Part of a small language model's weights: 17.7M parameters, learned positions.
Each number is 200 + 20 x the weight over the matrix's rms, rounded and kept within 0 to 999. Layers, rows and columns count from 0.

# layer 3 attention key, 320x320, rms 0.0488, rows 231-252, columns 0-159
203,225,193,152,201,216,192,214,204,206,155,182,208,226,226,202,223,197,187,218,192,207,211,195,200,182,204,193,198,182,207,226,175,226,217,160,225,231,202,210,226,185,222,211,236,223,238,220,183,199,222,212,187,179,218,215,227,190,177,180,207,198,220,199,196,196,208,178,191,196,216,232,178,207,216,170,183,203,185,228,188,167,206,235,204,213,228,229,224,229,215,210,216,202,201,218,215,186,154,216,192,189,186,195,172,198,205,215,183,231,197,224,221,215,182,190,199,208,219,198,179,192,224,181,190,197,177,202,200,189,206,178,186,206,204,237,195,197,214,170,177,212,217,188,205,196,210,211,197,194,221,185,219,244,197,198,184,175,175,233
197,189,216,209,213,197,173,202,167,200,201,216,183,199,184,199,206,212,190,196,200,174,226,179,193,204,185,196,204,221,198,227,181,201,206,212,227,216,189,206,227,202,226,180,198,189,189,224,196,176,192,191,223,189,212,197,211,174,228,189,213,190,196,192,216,195,199,214,220,198,210,189,176,179,190,239,199,187,229,202,199,215,173,200,215,215,191,190,194,197,188,212,218,190,174,176,224,171,186,206,192,191,203,189,203,199,234,213,195,196,208,171,162,219,224,196,241,211,205,178,194,186,179,178,204,212,184,199,227,207,179,199,223,214,192,218,187,183,211,248,180,208,180,208,223,208,209,204,204,182,206,194,177,223,203,231,196,214,191,184
196,184,210,175,194,201,195,226,228,207,197,196,197,209,180,218,220,205,231,194,207,228,212,194,195,181,187,186,185,227,219,182,196,210,214,197,224,178,218,195,200,195,206,208,183,213,212,205,208,195,207,216,225,174,220,172,214,182,232,191,177,212,190,196,203,184,190,216,174,198,185,213,183,202,214,175,199,187,211,184,217,220,191,183,180,239,185,191,200,212,200,192,193,191,185,226,214,217,178,204,186,198,213,201,201,180,200,215,180,207,193,216,202,199,211,212,174,204,216,193,194,207,221,176,202,208,207,183,215,227,224,189,179,201,227,198,206,199,218,177,201,197,175,234,180,187,200,214,178,183,221,169,181,159,201,222,203,203,254,141
229,157,203,182,205,166,208,201,206,233,158,181,200,194,194,194,212,215,172,188,210,217,210,205,193,186,174,176,198,194,203,209,195,201,236,211,176,184,174,211,201,216,206,183,196,186,180,212,204,192,203,221,200,210,206,211,212,189,200,222,201,196,202,194,208,199,216,199,206,196,193,194,214,186,204,197,207,206,201,208,248,192,187,219,206,221,206,206,208,182,187,196,209,211,235,215,237,213,237,206,206,186,213,218,225,204,153,181,205,205,209,177,168,205,207,203,193,188,210,208,188,151,193,196,203,202,199,212,195,196,190,218,213,224,191,219,198,194,235,191,217,189,199,197,185,207,209,203,195,217,208,205,193,179,204,173,169,179,188,208
181,192,213,202,197,229,209,191,201,216,189,180,213,217,198,189,214,182,210,202,206,200,229,193,176,216,197,166,186,205,189,179,223,198,195,186,179,213,244,191,201,190,213,205,194,196,219,234,202,177,192,213,157,184,173,216,206,211,194,213,200,195,210,196,201,199,216,193,161,213,174,188,175,174,216,183,222,187,187,197,225,191,186,192,199,176,209,201,207,221,181,224,188,219,208,180,170,190,206,172,180,206,236,224,163,185,205,168,218,189,225,187,196,199,196,189,192,195,199,214,199,190,178,231,177,202,202,187,202,208,193,169,226,199,217,235,211,197,221,198,207,242,208,224,201,211,205,205,181,178,214,174,219,198,181,190,194,193,213,172
208,217,181,224,191,185,182,213,226,211,203,205,207,241,202,174,193,181,206,197,160,223,202,218,203,179,215,179,209,217,225,207,217,170,237,186,207,188,194,219,193,226,178,184,218,197,211,202,203,218,216,181,230,209,194,214,221,189,212,214,207,204,172,191,199,193,232,170,191,221,183,194,194,217,203,195,202,212,207,222,177,209,201,189,209,203,196,187,197,184,206,224,202,187,205,187,211,203,202,191,183,209,188,191,191,185,216,203,187,187,181,164,164,204,206,189,176,209,173,194,204,205,217,180,201,210,174,203,219,173,213,206,268,216,199,203,234,235,166,191,195,205,223,194,202,184,226,171,220,168,192,190,180,185,204,209,220,203,220,204
199,218,183,175,187,205,165,196,210,202,201,214,209,174,177,188,237,189,183,192,218,208,199,197,185,183,201,170,168,196,210,204,155,206,224,195,179,218,180,213,199,203,207,199,189,200,231,206,184,203,198,210,216,196,162,174,186,194,208,214,214,211,228,200,207,216,184,215,215,168,218,209,220,199,206,199,195,194,206,183,237,178,201,181,220,160,217,193,198,199,194,188,198,181,216,215,204,167,185,211,229,204,169,197,211,214,204,204,197,207,187,232,216,191,190,181,189,197,208,226,189,183,212,175,203,195,187,211,177,203,209,200,197,182,206,212,214,211,218,220,213,213,191,184,179,183,193,202,217,179,205,201,221,227,206,254,204,205,204,186
181,198,212,196,183,195,194,206,176,206,225,200,214,184,198,213,184,183,212,206,182,190,202,223,190,201,255,200,203,198,189,183,198,168,220,185,181,177,203,210,200,189,205,220,211,196,223,205,194,163,188,226,216,190,212,200,219,227,192,192,220,204,216,200,185,208,232,203,185,195,211,220,211,207,178,210,218,180,175,200,187,184,200,202,205,169,184,164,206,204,182,207,211,182,189,225,208,212,167,197,210,175,208,222,211,227,185,194,178,224,220,200,176,191,231,185,212,198,208,203,205,197,187,225,230,216,192,223,218,201,198,207,199,235,202,217,170,200,208,201,216,190,219,186,165,202,216,197,197,206,186,181,247,228,201,208,206,176,190,185
168,168,213,251,194,207,215,194,208,172,237,190,206,208,212,211,201,192,226,210,200,211,186,229,191,189,220,204,185,194,198,195,203,191,224,222,190,178,191,216,226,210,193,188,195,229,197,212,214,218,200,210,165,231,166,254,191,184,177,160,197,196,164,180,187,197,238,211,197,192,232,215,238,209,199,187,208,205,183,199,203,171,208,196,209,208,222,202,186,216,183,193,178,202,210,193,171,226,174,197,187,193,203,217,180,201,167,195,200,198,209,193,174,212,186,207,195,221,197,201,174,208,205,183,221,205,204,205,197,203,183,211,218,224,200,218,210,197,188,206,188,197,180,236,179,205,226,172,200,207,202,210,188,197,210,218,170,188,182,216
175,192,205,182,200,195,179,177,195,175,191,197,226,226,191,199,174,199,217,208,170,155,197,198,187,191,165,188,200,201,207,220,187,198,176,200,196,184,194,206,229,217,209,188,193,200,192,215,195,219,190,198,187,203,217,253,220,228,188,212,171,207,219,179,241,216,207,200,203,216,216,224,198,182,195,225,180,203,183,212,203,200,214,194,195,231,219,190,205,187,199,209,205,199,171,190,187,178,220,224,204,208,194,227,193,179,238,197,229,203,224,165,172,223,184,214,224,193,159,213,181,221,180,172,199,199,216,174,188,191,197,193,183,188,181,196,197,215,189,224,225,177,210,191,188,198,203,191,171,209,224,217,188,219,195,181,214,210,204,214
169,220,179,220,195,225,198,214,181,212,226,202,183,223,155,194,185,203,211,211,186,220,202,215,213,171,218,200,181,210,213,162,225,176,181,203,200,186,188,200,202,187,200,195,214,210,195,212,202,220,206,187,180,204,197,172,189,195,194,188,171,228,182,192,213,195,207,207,200,232,179,210,219,157,193,221,209,224,197,166,207,189,228,196,199,205,192,210,178,192,186,201,168,187,188,183,191,199,201,189,195,211,211,171,203,196,221,195,183,189,192,196,195,170,214,214,215,184,208,204,218,179,195,192,195,202,209,181,179,184,178,204,210,184,221,193,197,213,197,196,193,199,217,200,200,180,239,202,212,189,197,205,181,206,189,179,191,201,166,208
221,180,198,176,184,237,204,229,214,202,193,186,198,179,202,201,218,187,190,194,191,243,164,200,203,183,171,211,187,179,213,204,207,220,162,222,240,184,204,211,185,205,212,206,221,205,213,198,214,236,198,199,191,182,219,218,193,206,241,203,201,229,219,168,234,180,218,215,209,182,190,199,184,180,178,209,216,231,189,196,180,192,166,158,190,187,215,179,167,199,226,190,201,199,213,168,173,191,225,176,163,203,192,209,174,206,211,171,207,202,197,195,192,194,216,218,210,209,201,191,176,202,225,198,188,203,208,191,212,185,199,198,188,204,205,205,204,205,179,213,200,218,192,221,228,206,203,212,234,211,179,218,210,210,194,196,234,234,184,183
239,199,190,162,177,150,199,199,240,207,177,248,190,216,166,193,229,223,204,197,160,255,201,182,205,186,203,214,226,203,200,238,184,176,234,219,185,181,199,213,197,220,163,205,151,217,193,192,198,193,208,193,224,183,218,181,207,178,201,170,225,198,203,197,213,214,187,222,214,204,180,179,191,199,215,181,198,201,189,150,190,201,219,214,219,247,236,167,175,188,171,178,172,174,219,199,213,201,202,218,204,217,203,193,173,182,184,259,203,210,170,216,182,245,230,186,186,203,242,212,191,202,204,233,202,189,205,213,218,184,192,205,205,186,204,207,200,201,211,189,186,203,214,244,221,209,168,182,212,177,188,213,239,172,204,186,189,227,206,190
234,204,200,220,217,216,173,195,186,206,196,187,199,216,208,217,197,184,199,172,191,225,207,224,207,179,215,208,213,197,165,200,208,224,211,235,207,183,191,203,184,205,204,176,225,219,175,165,184,229,205,196,190,217,206,199,201,201,197,196,219,204,168,193,188,225,230,207,203,195,207,202,219,193,201,183,196,185,215,178,165,219,190,216,212,215,200,198,185,170,215,215,184,168,188,168,206,186,145,184,204,232,205,195,193,174,210,197,198,199,197,190,200,206,182,175,206,183,205,202,183,184,208,200,198,198,195,201,208,209,214,174,213,209,209,188,191,180,198,220,176,213,166,170,197,193,214,210,177,214,176,200,198,190,223,181,216,200,184,218
216,188,230,212,193,212,216,204,188,231,179,185,198,213,206,175,229,207,198,194,203,162,191,173,184,205,169,215,211,211,206,201,210,183,185,201,192,199,197,198,189,191,188,192,199,184,190,206,196,202,198,204,211,190,196,186,185,211,234,247,253,212,202,204,246,174,220,221,188,160,183,211,200,203,199,204,176,197,192,210,225,153,197,199,185,192,210,200,233,182,184,194,209,203,184,211,189,197,176,214,201,201,213,216,216,214,211,182,208,189,183,213,214,192,225,207,177,195,204,221,199,205,214,209,192,182,195,182,193,186,161,189,157,209,201,224,183,187,208,171,185,243,224,215,182,222,208,199,225,193,197,179,208,220,207,188,209,204,196,175
238,176,211,200,195,188,204,200,214,206,194,222,187,198,183,212,183,184,192,207,196,223,198,211,208,202,213,182,186,216,206,208,241,213,180,180,201,220,213,232,188,174,193,206,191,221,198,170,207,213,164,180,201,184,189,180,197,209,194,212,190,223,182,168,212,181,214,209,196,209,184,191,211,176,219,188,186,181,226,205,223,213,202,208,222,220,210,193,193,173,198,200,211,200,202,241,200,211,176,186,176,179,173,162,211,173,172,197,197,210,177,198,183,189,203,203,198,173,182,212,203,210,214,182,200,193,214,193,232,230,162,222,205,200,211,183,201,166,220,185,223,209,207,204,161,216,214,229,215,180,196,209,224,218,196,187,188,190,211,212
208,192,188,181,171,173,215,216,211,194,195,177,202,199,225,190,206,197,186,209,162,196,215,180,204,188,227,195,173,212,198,159,213,204,217,225,202,189,205,209,207,205,198,210,221,197,216,233,170,219,198,186,198,215,189,202,192,180,189,200,209,184,203,229,193,209,194,190,183,176,176,193,199,199,177,221,233,210,205,205,200,208,193,181,171,201,182,221,175,223,193,235,210,185,198,218,193,208,186,214,163,213,214,194,181,242,169,180,224,192,207,185,202,163,206,200,220,183,195,213,174,208,199,204,223,201,235,207,189,198,211,211,207,172,193,199,222,221,205,194,212,222,209,175,193,201,209,208,227,207,184,209,217,219,194,199,199,184,203,230
184,203,150,179,191,222,222,199,177,206,178,183,202,180,183,216,201,227,212,215,205,188,192,223,218,192,215,199,180,216,183,205,202,189,189,220,176,195,202,198,198,208,157,205,199,211,238,210,216,227,177,196,200,204,207,196,201,183,207,201,212,154,181,174,223,206,196,225,225,208,162,187,208,195,216,192,207,183,211,187,198,207,218,203,195,199,184,217,205,194,205,207,190,201,200,210,180,185,199,187,190,225,199,196,207,188,214,219,226,193,207,206,172,201,187,202,206,229,208,181,216,192,195,244,198,171,175,203,163,211,193,213,203,215,179,192,186,192,220,206,197,226,199,191,198,204,195,204,215,193,210,185,213,193,236,259,184,221,198,198
211,215,205,227,200,167,184,222,185,204,218,210,186,209,197,170,194,205,210,235,203,196,198,211,211,225,213,215,184,211,185,221,211,196,210,186,226,218,206,207,215,193,207,194,186,198,202,198,206,163,203,186,179,208,222,201,233,184,234,212,201,191,212,210,208,215,180,190,201,201,199,210,183,215,198,185,204,188,202,215,221,215,201,189,259,198,210,177,223,176,184,217,209,214,191,198,212,211,218,208,201,194,203,185,210,182,203,184,214,227,182,199,187,221,211,166,184,178,200,190,226,245,185,188,200,195,203,174,189,194,196,206,200,204,203,209,208,178,178,197,208,178,219,214,187,208,198,204,203,215,197,202,176,182,212,172,188,174,203,222
228,216,207,148,188,185,180,213,182,226,169,234,213,203,240,195,194,197,187,184,224,164,199,191,186,186,190,203,224,230,210,213,205,216,206,217,204,210,211,177,222,191,207,209,174,250,199,202,200,211,200,170,204,184,184,203,160,209,235,202,206,202,191,207,192,196,201,221,215,185,236,215,188,184,221,233,207,220,219,193,229,214,193,167,207,161,197,216,199,198,195,175,187,191,195,210,200,180,198,201,202,205,191,191,212,184,208,221,205,203,204,177,230,222,178,190,184,199,235,216,189,217,194,220,205,182,182,174,197,189,192,217,185,187,204,188,199,205,198,161,186,205,196,188,189,213,201,220,183,201,173,200,207,191,178,232,185,200,242,191
190,198,192,194,222,220,221,196,207,219,170,192,208,192,175,210,221,193,248,202,191,202,192,187,211,182,160,185,210,173,179,183,215,190,218,203,187,210,237,191,187,192,229,181,175,198,205,203,206,192,174,211,192,193,191,199,206,226,166,213,194,226,214,222,202,169,199,169,187,182,175,180,217,189,196,215,171,202,175,207,182,193,197,169,229,202,245,178,202,174,175,182,173,180,216,206,221,197,183,208,206,196,188,201,186,215,187,198,164,219,243,200,185,186,198,211,185,197,177,221,193,217,228,200,195,192,192,199,239,220,187,193,225,180,201,190,210,218,220,210,203,179,241,172,199,196,195,185,186,186,217,193,219,208,184,199,229,187,220,199
189,176,218,209,210,172,211,198,200,220,182,209,202,200,182,192,198,193,212,232,174,193,228,191,225,165,218,206,191,194,213,180,211,220,155,222,161,190,197,210,212,181,208,189,203,195,194,211,191,204,213,185,169,220,216,194,223,192,212,192,205,193,241,171,178,206,192,175,220,213,248,201,162,177,212,221,211,195,182,214,192,219,197,200,217,156,210,189,192,207,198,181,221,188,223,147,176,207,189,161,205,222,228,234,200,193,209,196,203,194,202,225,217,217,185,189,231,214,218,227,178,212,213,217,198,203,192,188,184,200,200,173,209,194,201,163,219,166,191,202,220,214,182,191,186,224,216,218,189,204,186,220,213,206,172,197,197,194,209,221
# layer 3 attention query, 320x320, rms 0.0439, rows 232-253, columns 0-159
215,237,161,213,210,192,211,178,210,205,227,239,197,192,196,213,183,196,210,212,201,207,192,190,212,192,187,194,185,202,189,193,187,203,209,210,197,192,181,189,201,199,204,194,228,205,188,166,222,212,197,200,223,204,221,210,207,184,203,158,213,199,208,182,194,204,179,225,190,197,234,209,215,199,185,187,194,214,223,188,203,173,218,206,215,201,246,206,200,210,221,187,205,198,203,211,200,200,188,194,227,212,206,179,211,184,225,202,224,184,192,214,200,207,195,195,193,194,192,183,209,201,196,184,201,242,172,198,205,191,202,188,227,206,200,190,185,221,181,179,221,229,188,190,212,219,192,201,206,201,189,207,200,182,187,202,203,175,219,200
216,219,180,214,182,186,179,196,199,209,177,192,209,213,213,192,215,209,188,175,193,171,173,219,184,225,193,175,197,186,191,198,212,210,217,199,202,229,180,179,191,197,214,182,193,204,199,219,217,204,201,224,196,190,209,199,211,228,194,202,180,203,184,190,184,207,208,224,193,220,194,221,196,210,193,181,209,188,206,174,203,180,209,192,205,189,194,203,205,212,208,206,208,199,207,210,189,185,195,191,204,178,210,216,199,194,210,193,223,196,194,237,209,237,213,190,209,213,194,203,195,195,191,174,210,189,215,188,179,218,208,195,214,224,202,205,220,217,210,209,203,195,196,211,177,201,211,214,216,207,209,209,204,169,174,203,187,227,175,211
220,203,225,211,179,187,208,191,178,213,192,189,184,229,208,179,214,189,195,187,195,198,192,192,183,240,199,208,206,187,205,183,214,197,234,217,192,193,203,212,203,200,189,186,221,202,187,190,219,215,202,219,196,194,204,203,180,177,232,212,187,203,190,210,193,192,198,225,199,180,208,219,169,193,198,190,210,209,217,180,226,211,188,208,189,167,191,216,196,196,206,228,192,208,185,178,226,205,218,212,237,201,200,199,201,216,194,213,231,188,232,199,219,214,179,191,193,211,203,191,182,201,223,191,186,190,210,229,203,193,172,200,191,205,201,195,198,205,176,193,199,194,193,180,207,207,223,211,214,196,181,191,207,223,188,177,185,225,208,194
203,185,215,208,191,195,207,165,169,168,201,212,199,190,193,186,196,184,192,183,215,212,206,198,215,199,198,207,192,204,195,181,171,203,186,192,210,176,238,204,212,199,183,192,167,194,212,186,220,177,211,214,203,186,193,198,185,185,213,214,248,199,200,221,210,185,219,209,205,178,199,222,258,199,172,220,222,199,204,209,201,186,214,153,197,199,183,206,189,225,198,222,195,208,198,179,178,194,195,199,183,193,201,227,163,217,178,180,179,202,187,192,207,212,191,212,211,197,186,190,220,206,203,216,222,191,211,182,192,186,179,241,196,214,173,216,204,198,203,210,199,196,213,216,175,207,240,186,190,223,193,201,208,177,193,209,218,219,212,185
192,201,192,196,182,196,200,215,202,190,199,200,198,193,204,194,200,204,208,224,187,201,177,203,210,177,176,209,231,196,218,197,201,185,206,208,220,198,193,210,188,214,223,204,246,207,193,221,184,200,190,175,186,213,194,197,211,199,190,181,221,188,181,189,193,235,223,200,226,204,199,207,202,202,190,189,211,216,197,230,213,197,196,194,188,190,205,208,195,196,209,197,192,192,192,198,175,207,199,185,221,203,172,194,180,192,192,214,194,231,187,192,186,192,188,200,194,203,192,206,197,207,202,185,190,186,198,220,207,185,204,207,200,212,194,192,207,190,159,184,213,230,193,166,203,182,200,220,198,184,185,181,216,185,192,200,200,206,194,197
194,188,216,219,223,226,216,209,184,211,213,161,195,201,205,191,188,221,177,207,194,194,185,207,184,194,201,193,202,215,184,193,192,189,197,217,192,186,182,212,202,190,211,201,207,210,200,222,202,212,219,216,202,215,210,187,211,176,207,207,164,160,170,209,181,196,169,204,219,229,226,220,181,229,200,207,205,187,194,191,186,187,208,181,213,206,191,212,201,195,170,206,248,193,180,216,182,207,177,233,193,197,178,213,216,211,219,178,217,177,184,200,197,187,178,186,214,210,205,222,225,185,211,194,200,220,186,170,190,185,207,188,205,208,223,205,230,215,203,187,205,223,196,220,203,208,194,208,193,197,181,223,202,212,207,203,188,205,195,190
209,190,234,192,204,196,167,200,230,189,200,244,195,181,205,196,197,195,190,213,192,199,199,220,176,215,204,198,211,191,215,170,173,205,202,201,202,194,218,175,185,206,161,163,186,203,194,196,174,203,232,194,173,193,190,233,211,165,203,214,203,215,216,220,200,179,200,200,210,185,182,201,186,200,189,200,207,202,201,204,200,213,156,188,209,198,221,206,183,221,205,193,194,202,191,208,197,195,201,204,197,181,195,199,216,209,209,193,193,163,202,188,207,208,192,191,187,214,193,187,201,231,205,210,214,159,183,210,176,218,184,207,199,210,169,207,204,206,187,202,181,198,193,174,166,205,208,204,197,218,177,206,175,218,198,222,202,217,188,212
187,228,223,188,191,199,195,226,193,206,217,176,210,186,192,209,203,178,200,200,189,194,191,214,207,173,190,224,222,208,237,209,193,177,213,220,223,180,200,205,185,215,205,195,226,230,207,206,184,187,205,198,170,195,203,206,187,201,199,205,211,211,185,210,208,183,207,214,221,188,190,208,186,202,197,225,210,204,200,191,202,210,208,198,223,192,162,207,188,208,177,197,225,199,180,185,190,189,230,197,197,187,192,193,196,223,181,215,194,184,190,177,198,196,195,182,203,223,206,181,193,188,219,221,183,183,193,219,206,194,211,221,183,217,205,200,200,191,195,203,189,207,206,198,196,202,201,230,196,209,207,179,224,235,172,206,197,221,183,204
242,189,208,214,185,217,185,206,190,199,201,200,179,198,178,179,225,201,213,196,170,176,197,176,195,190,196,209,221,217,184,202,211,181,199,205,166,207,224,186,176,193,199,173,239,190,214,221,190,182,215,215,188,175,226,218,185,197,195,210,196,227,175,196,195,190,167,204,207,182,210,191,212,183,185,204,211,208,174,233,220,219,189,216,194,188,214,192,187,202,199,205,197,208,166,217,207,209,212,177,196,177,183,198,185,193,188,172,207,201,221,201,193,215,180,210,188,227,196,191,178,200,198,193,196,192,205,205,216,213,205,208,186,189,223,205,197,211,185,187,181,189,210,187,175,176,182,225,197,216,183,189,209,194,182,193,186,198,195,217
189,221,208,213,192,194,172,165,204,209,198,194,185,203,198,206,194,212,216,220,202,191,214,186,193,184,199,186,195,193,189,206,222,196,195,201,208,196,211,178,184,194,197,213,198,199,185,210,177,181,184,204,207,180,178,187,210,192,205,196,175,213,205,176,191,221,203,221,206,178,175,175,184,193,192,222,210,201,212,211,182,198,201,187,186,200,199,224,188,196,207,211,228,218,191,198,214,205,194,220,201,192,177,206,188,166,177,197,206,198,182,193,223,178,199,196,178,199,181,190,215,171,206,200,196,189,214,200,224,206,199,212,190,203,196,209,195,195,214,213,189,213,180,210,185,190,192,208,216,199,219,197,191,213,199,224,218,187,200,205
195,161,166,189,201,175,186,207,226,198,237,208,233,184,203,232,196,194,213,203,240,222,208,185,204,197,209,190,188,182,184,173,211,201,168,199,221,192,205,212,225,227,201,230,169,222,171,167,221,218,190,151,213,206,187,177,203,215,210,194,209,172,179,212,203,199,209,175,212,172,199,214,226,205,173,206,201,214,225,185,192,184,205,193,203,185,205,211,204,160,225,207,183,211,233,185,182,200,213,197,198,222,239,207,187,191,176,213,238,208,188,177,195,198,209,207,222,147,210,176,221,204,186,225,189,229,192,164,219,185,208,228,210,166,229,195,211,205,194,207,205,201,180,220,233,208,224,149,184,214,201,211,232,190,217,169,207,210,183,205
201,188,185,211,222,218,203,215,215,210,216,195,240,186,190,209,205,216,189,202,233,172,164,216,226,194,207,190,198,200,187,211,209,156,205,210,220,193,188,207,207,209,245,215,197,224,192,211,181,173,177,183,204,217,193,195,207,213,197,192,218,170,170,193,194,208,204,237,193,207,239,210,196,179,211,183,185,180,195,216,215,218,207,205,203,201,219,188,214,215,206,186,173,193,204,188,198,194,181,217,249,182,225,179,224,195,185,181,197,222,193,204,192,193,179,217,218,188,187,243,205,203,217,194,205,224,211,185,182,200,190,200,222,180,204,185,182,210,222,195,200,212,215,185,208,219,158,182,200,167,196,207,167,187,206,208,215,189,188,219
192,176,195,191,219,205,174,183,206,201,210,195,191,224,202,210,198,196,207,222,229,182,204,181,198,219,199,200,211,180,202,196,207,200,208,202,185,204,173,197,198,217,209,205,224,210,195,209,211,200,187,201,173,208,213,186,188,196,190,186,199,202,202,192,170,194,213,206,208,202,188,181,185,184,214,212,193,199,210,188,204,206,190,212,181,207,178,224,227,209,198,180,201,191,199,185,202,216,241,176,215,224,189,203,157,201,199,220,166,178,175,205,222,191,190,185,188,213,207,195,192,189,210,201,207,205,197,207,199,204,195,199,203,196,230,202,206,189,194,230,183,212,209,186,203,218,222,212,205,215,195,185,195,202,199,181,198,226,191,216
197,197,231,216,194,181,221,176,197,160,223,185,184,198,218,203,190,177,195,206,194,207,198,179,213,210,201,217,206,188,196,190,190,192,181,225,210,188,195,215,193,198,195,212,206,171,172,184,217,198,215,174,184,216,184,226,188,213,197,198,209,199,194,219,193,216,194,212,217,197,221,194,222,214,189,194,223,219,205,234,200,184,168,200,190,201,190,176,185,189,189,183,206,222,187,196,178,204,173,190,191,214,207,221,212,194,203,187,206,183,229,195,209,196,189,197,220,205,212,207,206,214,194,216,215,200,221,187,190,197,210,212,211,205,190,180,212,213,194,187,206,200,199,194,208,203,225,200,200,216,158,205,183,176,203,201,209,209,219,202
201,205,204,220,198,211,218,207,179,197,162,187,203,199,206,164,175,203,201,205,197,202,180,206,174,183,200,203,203,183,187,188,190,190,203,183,196,188,191,203,201,185,207,168,197,191,179,223,219,172,212,200,183,203,214,214,237,215,195,225,221,213,199,212,171,210,212,209,214,204,221,191,195,177,207,224,212,196,190,209,205,208,222,212,215,136,193,204,182,232,178,171,186,193,189,221,178,214,198,168,203,169,200,213,188,188,202,172,181,192,230,218,197,189,183,176,184,227,176,210,211,175,206,191,218,210,201,182,205,193,193,210,199,195,166,208,197,176,212,206,209,179,229,167,177,204,187,227,175,219,185,194,184,179,183,195,236,192,168,217
191,197,201,194,212,203,214,217,210,214,202,181,211,206,185,199,195,210,186,200,225,204,202,182,218,184,204,197,188,196,213,201,197,217,193,211,199,194,222,225,200,187,186,223,186,188,198,210,194,207,196,191,183,212,196,174,196,185,212,212,189,193,204,227,218,196,190,176,195,180,221,200,197,178,209,197,207,204,204,183,201,208,214,194,233,159,208,221,193,198,204,192,216,205,202,208,192,195,219,216,205,198,208,194,214,177,223,208,199,210,203,171,195,214,201,198,211,197,181,212,202,226,177,191,178,193,225,231,177,187,207,188,182,198,187,202,209,200,203,187,218,218,199,237,210,188,199,194,216,198,195,202,178,221,176,187,181,184,218,185
182,205,184,185,204,216,221,190,192,223,205,221,206,208,179,211,205,181,233,192,187,208,204,198,191,210,209,191,184,221,193,216,207,210,231,184,211,183,208,185,197,182,206,182,189,209,186,194,186,188,195,215,196,217,220,226,199,200,187,197,220,206,221,201,207,204,183,202,218,206,219,195,171,184,205,184,206,197,193,204,182,190,207,203,191,193,193,185,201,211,219,193,241,200,195,209,214,209,196,199,223,200,215,208,195,209,197,189,212,186,202,198,200,224,213,185,195,186,189,215,192,214,191,160,183,188,191,185,173,207,202,173,227,207,212,208,214,196,206,207,210,199,191,185,200,202,191,198,144,197,190,195,214,205,214,199,197,190,182,188
201,218,193,188,199,176,198,183,209,205,213,215,185,192,218,207,241,229,216,215,162,201,194,216,199,209,174,220,203,184,201,200,204,190,176,198,197,199,193,217,168,204,193,195,214,186,197,206,196,194,198,177,198,183,183,193,211,201,201,199,212,191,216,180,212,200,213,212,203,195,157,204,182,208,202,191,195,195,185,204,203,208,203,227,175,221,230,204,214,202,183,189,187,185,192,223,178,210,208,189,188,199,176,196,231,201,196,191,206,193,213,210,196,189,189,205,189,233,184,185,182,199,205,194,209,163,189,220,208,206,196,181,193,182,199,189,187,222,180,219,206,200,201,183,210,208,193,203,214,212,201,207,208,201,206,189,202,193,192,206
198,190,171,198,209,240,214,192,215,207,204,183,212,207,194,228,187,192,174,208,222,183,192,201,200,199,205,186,190,202,210,201,233,206,180,212,185,208,177,212,194,193,224,241,203,199,205,182,193,203,187,199,211,202,181,206,189,223,210,195,177,195,214,203,198,232,189,183,219,212,224,187,196,204,192,175,193,194,203,174,177,187,216,205,205,211,218,195,217,173,177,205,216,200,209,204,167,208,189,219,185,215,218,193,210,205,230,216,205,214,192,202,190,193,175,241,213,179,226,215,206,198,216,199,190,225,219,194,172,198,216,179,199,200,194,202,197,202,223,195,211,208,192,211,229,183,196,173,191,178,189,191,213,202,197,189,208,185,206,221
212,189,177,201,186,219,193,211,219,175,205,231,193,221,202,189,171,185,216,183,218,225,198,214,205,196,181,153,175,210,198,191,180,204,194,183,237,202,204,211,229,186,198,189,178,219,213,221,206,206,210,216,215,167,192,187,229,215,180,194,188,204,202,225,201,195,221,210,198,228,197,221,213,179,189,175,193,198,186,205,201,196,206,198,158,241,193,202,222,182,246,201,203,214,192,204,155,207,196,221,200,183,211,203,212,211,201,182,187,193,190,199,176,199,210,198,195,183,196,192,211,206,214,179,197,204,181,163,226,200,184,213,196,212,174,235,228,203,201,183,222,224,227,207,185,193,236,199,212,172,214,204,198,232,194,211,190,184,188,192
204,197,209,236,182,165,194,198,206,211,216,202,209,218,193,194,210,201,197,209,179,177,195,173,212,194,176,204,195,209,192,210,217,187,235,188,190,176,198,206,183,195,139,202,214,203,203,221,189,186,201,181,176,188,202,204,189,211,196,222,209,212,205,193,191,214,191,218,215,218,182,199,192,197,210,223,181,212,179,183,221,210,174,197,162,178,196,210,215,232,174,206,197,182,175,187,195,204,204,170,189,224,180,179,181,198,224,232,205,192,180,216,220,201,185,196,198,209,196,198,183,212,178,207,162,186,215,219,183,201,206,204,182,176,174,210,225,229,209,206,220,182,181,189,206,209,181,223,228,196,218,205,189,209,182,171,189,204,201,224
212,207,206,193,190,213,197,192,213,202,219,210,191,211,212,212,216,210,189,196,211,219,199,215,185,160,216,201,189,181,210,157,208,195,201,212,224,196,171,202,210,213,210,208,195,202,213,179,225,214,228,193,207,206,180,204,188,207,207,208,220,188,189,181,210,210,186,183,185,210,203,195,233,217,180,216,203,193,193,195,217,208,207,194,178,206,177,199,219,212,196,198,186,223,213,202,177,214,202,210,190,179,208,201,193,208,192,187,197,184,198,187,175,175,182,183,185,203,177,163,199,205,187,179,201,222,214,212,220,191,196,219,217,206,195,225,216,217,207,179,217,193,187,213,222,177,214,194,207,203,204,222,228,187,201,186,205,188,184,187